Weights of a small GPT-style language model, trained from scratch on English Wikipedia.
Size: 14 layers, 8 heads of 32, MLP 1024 squared ReLU, vocabulary 8192, 13.1M parameters.
Architecture: LayerNorm before each block, no biases in attention or MLP, untied embeddings, normalized queries and keys, some layers without attention, local attention windows, gated attention, capped logits.
Training: a variant of Muon for these matrices, 175M tokens.
Each number is 128 + 24 x the weight over its row's rms, rounded and kept within 0 to 255. Layers, rows and columns count from 0. The size above them is the row's rms in percent of the matrix's.

# layer 3 MLP down (transposed), 1024x256, rms 0.105, rows 722-746, columns 192-255
size [113 120  99 100  85  71 105  91 110 121  82 108 114  86  99  90 107 108 103  98 122  78  95 104  84]
[[163 135 125 124 139 120 103 164 137  83  99 116 112 152 140 129 133 116 131 190 117 134 150 130 146  89 160 104 151 107 113 147 143 146 126 134 138 144  98 149  98 151 124 160 114  92 139 110  99 114 158  93 126 136 120  97 126  99  88 134 106 133 111 140]
 [157 133 109 156 126 153 139 132 122 132 132 154 145 124 110  84 100 113 127 115 184 144 133  87 129  89  85 121  98 123 134 124 115 114 135 165 108 152 109 106 132  94  97 169 149 147 129 105  95 153 171  92 143 138 118 133 166 103 122 184  95 114 107 140]
 [183 115 131 142 122 122 122 119 119 116  83 110 167 111 145 142  83 129 121 128 206  81 127 136 140 126 119  80 130 134 140 119 164 127 116 125 156  90  78 119 130 169 133 132 109 123 136 150 118 154 121 109 113 121 140 140 111 133 121  97 152  93 137 101]
 [109 146 129 156 124 153 123 130 142 148 107 152 152  92 107 104 106 128 117 153 119 150 129 144 159 103 102 131  98 140 102 152 167  81  90 145 147 150  81 109 147 114 118 160 126 140 121 146 150 146 149 133 109 140 116  95  88  94 114  94  97 101 132 184]
 [145 163 145 143 110 135  96 146  95 140 178 128 145 126 133 142 144 133 160 107 199 122 109 154 145 117 155 131 146 151 108 137  97 150 156 136 150 100  94 113 105 139  82  89 103 104 102 109 136 139 124 134  82 107 105 151  99 149 167 147  98 135 159 139]
 [151 131 105 120 165 146 133  83  86 132 132 143 141  95 105 116 126 134 129 124 120 103 166 130 189 151 123  65 107 126 125 148 136  99 122 118 116 127 114  88 198 150 143 158 127 148 134 124 130 137 100 143 123 149 122 103 136 104 126  98  84 107 123  97]
 [ 99  86 131 120 150 135 150 125 120 131 135 135 114 128 123 163 140  67 119 131 120 142 113 140 107 133  93 136 126 120 127 168 117 160 118 146 148 127  98 112 149 125 109 116 120 110 112 132 126 145 154 137  84 164 117 140 128 135 144 113 151 178  97 149]
 [157 102  76 111  74 124 175 140 129 147 148 100 103 117 141 118 169 159  88 142 119 107 157 124 147 143 118 110 120 140 123 109  63 104 111  83 126 123 128 135 143 126 144  96  94 116 147 165 170 116 125  97 139 133 161 122  96 152 159 145 125 127 147 159]
 [134 112  89 136 158 101  72 151 129  96 137 160 157 139 123 104 145 147 114 125 160 163 135 125 125 108 140 103 135 143 140 129 152 112 155 111 120 110 135 135 129 128 120 123 131 158 141 153 143 218 153 118 103 122 129 151 130 113 114 123 154 144 141 122]
 [144  87 124 111 147 172 168 155 158 105 149 148 147 164 174 132 135 108  98 118  55 126 153 130 120 155 169 114 139 156 153  60 163 108 119 152  89 160 110 153 149  81 138 165 121 129 142 153 112 103 156  91 142 134  91 116 105 116 114 117  93 128 142 110]
 [110 147 132 144 132 100  41 126 121 103  99 126 147 119  98 160  89  71 150 188 104 112 113 138 156  99 117 166 127 179 140 149 139 176 148 118 110 143 132  84 116 165 150 159 115 120 139  95 137 147 146 158 107 147 113 160 138 144 111 116 128 145 119 121]
 [ 89 130 124 148 104 158 136 165 105 114 134 147 142 165 115 159 150  77 144 119 138 140 158 102 124 106  94 130 133  88 156 171 112  96 124 133 106 153 110 152 144 137 137 130 152 118  78 112 103 138 118 123  95 104 154 115 124 167 149 149 130 131 123 142]
 [ 82 120 143 114 131 131 136 127 153 144 131 115  87 120 116 154 135 134  87 139 184 129 149  86 126 121 109 104 103 104 171 173 152 113 120 186 132 102 134 117 119 150 144 116 109 115  98 144  85 148 129 113 111  90 133 119 127 138 108 131 118 115 142 143]
 [109 157 152 125 139 113 154 135 117  91 101 149 158 112  81 151 137 127 129 181 103 113 111 197 131 149 107 169  90 137 134 123 117 109 120 118  76 120  80 164 137 126 150 180 153 119 141 143 164 150 110 123 119 157 119 153 146 140 141 131 121 109 147 102]
 [125 138 141 121 107 123 127 102 153  92 133 117  99 138 156 132 158 130 139  78 181 147  95 110 145 130 150 103 107 164 166 132 131 153 146 138 107 143 157 127 155 132 100 142 139 125  93 140 129 136  83 151 139 117 153  92 114 142 113 110  80 116 104 156]
 [107  92 160 157 121 111  85 123 145  92 141  91 123  89  99 167 128 110 136 111 112 121 127 123 138 157 118 176 112 156 155  79  91 125 111 145 117 133  84 117 111 129 151 111 124 118  84 108 132 104 154 173 108 124 107 130 130 138 125  62 168 101 162  80]
 [131 129 104 111 139 173 106  90 119 107 124 118 142 129 125 128 173 140 108 117 155 163 113 131 134 121 145 147 165 144 141 135 146 126  87 132 148 110 187 136 124 108 109 128  75 157 108 150 113 112 116 122  83 125 155 125 123 144 110  97 118 118 149 176]
 [102 117 167 137 127 136 130 120 153 134 140 108 156 140 122  56 109 140 151 145 118 114 131 129 146 162 171 166  97 150 126 113 108 121 134 153 123 132 138 145 149 120 168 168 122 130  99 124  84 129 115 128 120 103 161 173 111  94 166 125 121 132 145 128]
 [108  88  79 136 173 129 141 121 127 108 143 135 103 142 153 143 127 152 147 141 153 124 134 105 148 131 105 151 115 155 110 115 146 110 142 128 132 108 126 124 116 108 110 161 130  99  91 151  91 185 104 147 116 102 102 133 118 164 127 100 155 162 138 144]
 [117  83 161 130 132 175 117  90 137  89 104  90 101 144 146 112 170 136 102 137 142 127 147 120 138 148 148 123  92 146 110  90 146 149 137 159  90 121 110 149  67  97 135 108 186 123 116  95 130 123 135 141 170 132 133 113 141 115 104 116 166  89 143 111]
 [139  94 104 159 130 102 119 124 159  73 147 160 128 176 128 125 145 183 107 108 127 158 147 176 109 139 154  99 154 148 125 135 148 122 161 185 119  91 152  97 124 124 133 110 133 126 132 136 119 136 100 154 145 128 118  98 145 103 114 137  90 116 138 141]
 [124 129 104 128 148 144 130 120 100 147  94  93 169 131 108 152 143 123 146 103 143 146 158 159  91 107 151 132 124 108 145 131  97 123 138 143 111 106 133 120  93 177 161 167 104 136 116 119 126 141 146 159  99 111 132 150 111 145 112 168 158 133 121 115]
 [139 140 128 156  96 166 109 174 132 182 103 125  91  99 122 106 105 131 145 119  63 124 142 139  86 139 119  96 120 130 100 136 134 126 160 119 116  95 139 117 144 119 111 156 118 132 126  87 133 186 124 149  95 113 182 130 133 127 177 131 118 110 159  93]
 [ 87 176 113 135 123 152 131 115 111 131 116 155 160  95 170 127  88 157 111  88 138  91 162 159 120 124 111 188 103 126 135 136 207 126 125 110 138 149 139 131 120 155 111 145 136 123 133 102 122 124 135 150  88  97 122 125 139 105 144 152 119 152 126 122]
 [184 143  76 118 156 110 120 122  99 130 140  89 134 119 145 100 112 149 107 120 115  76 140 131 122 132 131 104 149 111 117 101 109  95  91 112 136 144 131 101 132 165 142 149 144 138 117 142 154 117 116  76  96 107 124 144  90 147 155 140 139 143 153 129]]
# layer 3 MLP up, 1024x256, rms 0.114, rows 723-746, columns 192-255
size [ 94  92 107  96 100  97 100  90  94  97 103  93 103  92 134 101  96  92  96  98  94  90 103 104]
[[116 137  97 137 137 127 144 140 182 108 142 118  85 141 113 123 141 106 102 139 149 147 129  59 110 106 116 177 142 117 101 100 115 148 105 108 140 132 122 141 147 160 153 132 106 133 132 182 165  82 129 132 126 133 117 116 141 135 128 110 109 167 133  92]
 [146 148 109 167 109 157 140 114 151  80 108 110 169 131  82 119 151 123 153 122 154 103 153 103 158 133 126 112 160 153 102 123 154 104 126 145 123 106 120 134 129 113 120 100 156 119 120 149 146 144 122 146 120 118  92  95 132 112 135 103 121  95 127  84]
 [157 108 115 108  97 157 110  87 119 139  81 109 126 125 176 170 168 166 121 167 119 137 142 111 111 158 170 133 124 144 160 161 103  83 138 121 109 138 143 117 118 149  98 106 171 138 108 119 142 136 109 112  85 157  97 132 142  96 137 123  91 101  87 113]
 [122 144 138  86 135 109 139 127 137 100 110 150 133 129 157 110 120 136 133 143 105  88 130 111 110 135 143  86 158 105 130 141 131 118 128 146 134 127 136 121 103 100 139  92 100 131 157 104 168 117 153 148 134 131 118 110 146 144 134 165 122 127 133 125]
 [158 163 156  90 109 107 126 122 112 142 147 128 109  85 143 148 159 123 124 113  91 144  84 151 147  95  93 103 138  57 190 122 114 112 143 155 124  90 108 130 103  91 147 116 162 181 139  88 106  92 141 158 188 153 139 153 145 148 129  90 106 136  70 111]
 [144 110 154 142 123 145 130 161 153 148 129 105 119 152 144 130 152 193  99 126 153 116  70 121  92 156 113  90 191 114 135  86 141 155 107 130  58 145 187 134 128 104 118 146 159 130 129 121 188 121 139 102 122  94 138 147 103  94 112 132 156  88 129 126]
 [107 109  78 192  99 118 149 113 163 125  93 154 101 129 176 112 142 154 118 155 122 102 128  91 119 135 133 167 110 174 140 134 113 157 154 112  86 116 107 112 129 122 105 129 127 113  98 123 101 168 114 156 106 132  93 128 158 129 180 185 138 147 149 163]
 [126  67 116 134 112 122 111 119 117 123 107 166 135 132 123 127 124 168  59 124 101 144 140 147 119 137 129 113 139 136 148 105 137 171 123 165 102 141 131 134 103 107 118 102 148 122 114 134 131 137 115 139 126 147  96 105 162 152 168 130 166 113 112 131]
 [160 124 121 124 129 146 133 143 133 166  96 111 142 161 150 125 152 137 133 139 158 118 177 101 170 130 150 150 101 106 146 155  99 129 128  83 123 174 113 144 124 111 102 123 128 149 143 158 109 151 116 132 150 160 164 131 121  73 169  90 111 101  69 146]
 [152 130 113 144 135 142 150 120 168  96 116 124 115 123 134 112 136 137 165 131  58 108 133 119 143 156 145 139 175 147 102 156 160  95 153 137 187  88 115 178 138 107  77 125 148 112 148 137 116 169 154 126 143 114  77 118 101 154 133 113 174 130 120 146]
 [ 88  81 153 161 151 148 119 151 110  93 147 116 107 147  84 128 151 179 168 115 143 155  96 115 102 138 142 136 146 116  92 104 156 122 148 104 132 115 135  92 136  95 142 107 123  84 138  72 137 114 126 101 166 172 112  97 133 162 121 138 153 157 164 129]
 [113 136 107 110 110 152 148 143 128 105 174 124 116 118 149 101 136 145 134  86 128 111 122 112 121 175 153 137 140 145  36 168  96 171 135 166 109 122 127 132 130 129  89  81  94 162 139 135 111 156 130 126 140 108 131 122  96 117 131  85 146 146 126 110]
 [118 166 123  91 123  99 117 101 165 106 142 106 130 136 159 138 125 102 158 131 152 110 144  95 145 113 170 117 134  86 127 147 147 120  63 136 139 139 129 148 134 144 107 138 152 139 175 119 121 158 184 130 150 111 107 114 124 103 133 147 105  99  94 153]
 [ 79 127 142 129 153 106 133 139 123 136 112 118 111 124 120  80 109 107 126 113 149 107 148 129 142 122 164 139 168 107 128 144 103 137 100 101 171 141 136 124 173 120 109 160 169 159 105 142  98 107 145  82 131 163  76 118 169 107 110 130 118 110 136 155]
 [ 84  96 132 168 119  94 112 146 121 122 113 149 106 124 138 114 108 158  92 126 132 107 150 118 112 161 136 135 122 148  87 131 137 143 158 115 174 147 144 180 103 118 135  95 142 167  96 178 126 150 120 101 127 112 149 139 138 136 137 117 179 146 130 150]
 [101 153 126 115 130 147 133 138  99 115 111  99 121 112  95  53 107 147 146 123 124 150 131 101 127 112 143 122 149 124 172 146 131 103 135 120 161 119 144 153  98  88 141 128 122 111 160 103 174 128 140 132  90 140 130 129 131 116 176 114 101  99 119 160]
 [145 129 131 129 146 104 122  91 143 133 104 150 139 118 129 116 165 141 165 145 129 156 105 167  93 175 137 159 143 138 101 114 110 135  98 114 150 151 112 140 127 135  96 119 140 197 135 137 101 100  95  96 117 157 160  89 140  90 138 136  90 146 144 143]
 [118 101 150 113  83 139 142 126 118 148 163 154 135 118 120 138 113 133 123 100 141 133  74 155  60  87 155 106 125 130 113 132 139 115 148 133 103 135 124  79 130 134 133 115 101 165 126 120 120 105 109 101 194 106 160 119 164 113  92 157 119 106 115 139]
 [120 172 113 140 100 152 133 124 145 104 151 134 131 124 148 121 104 114 150 159 152 116 126 130 128  84 113 117 125 144 121 120 119  94 104 116 161 206 127 171 121 116 142 144 135  97 145 109 164 121 136 147 124 170 131 110 153 129 178 101 146 148 118 100]
 [132 144 112  69 125 120 149 126 128 166 148  92  69 109 100 148 156 124 150 119  99 180 143 145  97 182 114 104 127 153 122 180 134 100 107 120 114 168 107 135 115 131 100 157 120 165  81 163 124  91 171 149 153  94 141 101 167 120 126 137 125 162 144 180]
 [147 144  74 112 108 142 111 159 119 185 143 116  54  88 126  99 143  98  77 128 136 159 152 158 154 131 152 176  90 156 140 153 117 151  81 139 105 143 129 101 135 104 124 173 130 126 123 150 123 141 163 170 134 134 112 119 130 116 106 133 143 127 107 125]
 [ 90 110 142 126 137 154  95 172 127 153  99 136  85 112 151 111  83 124 163 110 168 113 126 120  91 137 128 112 128 100 161 154 143  98 126 137  72 124 109 136 151  88 120 135  98 122 155 141 117 197 140 136 155 110 134 111 105 145 129 133  98 118 207 174]
 [146  97 167 127 113 128 151 125 156 128 112 131 133 121  88 134 124 145 146 142 122  79 185 106 112 132 141 111  88 145 149 136 139  95 144  94 143 151 147 141 134 117 111 133 145 126 142 166 135 131 125 190 156  98 109 115 119 127  93 100 108 107 158 145]
 [124 165 154 158 126 140 151 114 151 106 155 122 119 124 143  99  91 144 159 140 115 134 202 135 143 115 132 131 144 106 120 122 109 136 176 168 162 141 144 140 109 127 141 159 127 152 148 125 104 150 122 152 133 153  81 116 103 112 135 158 122 129 120 150]]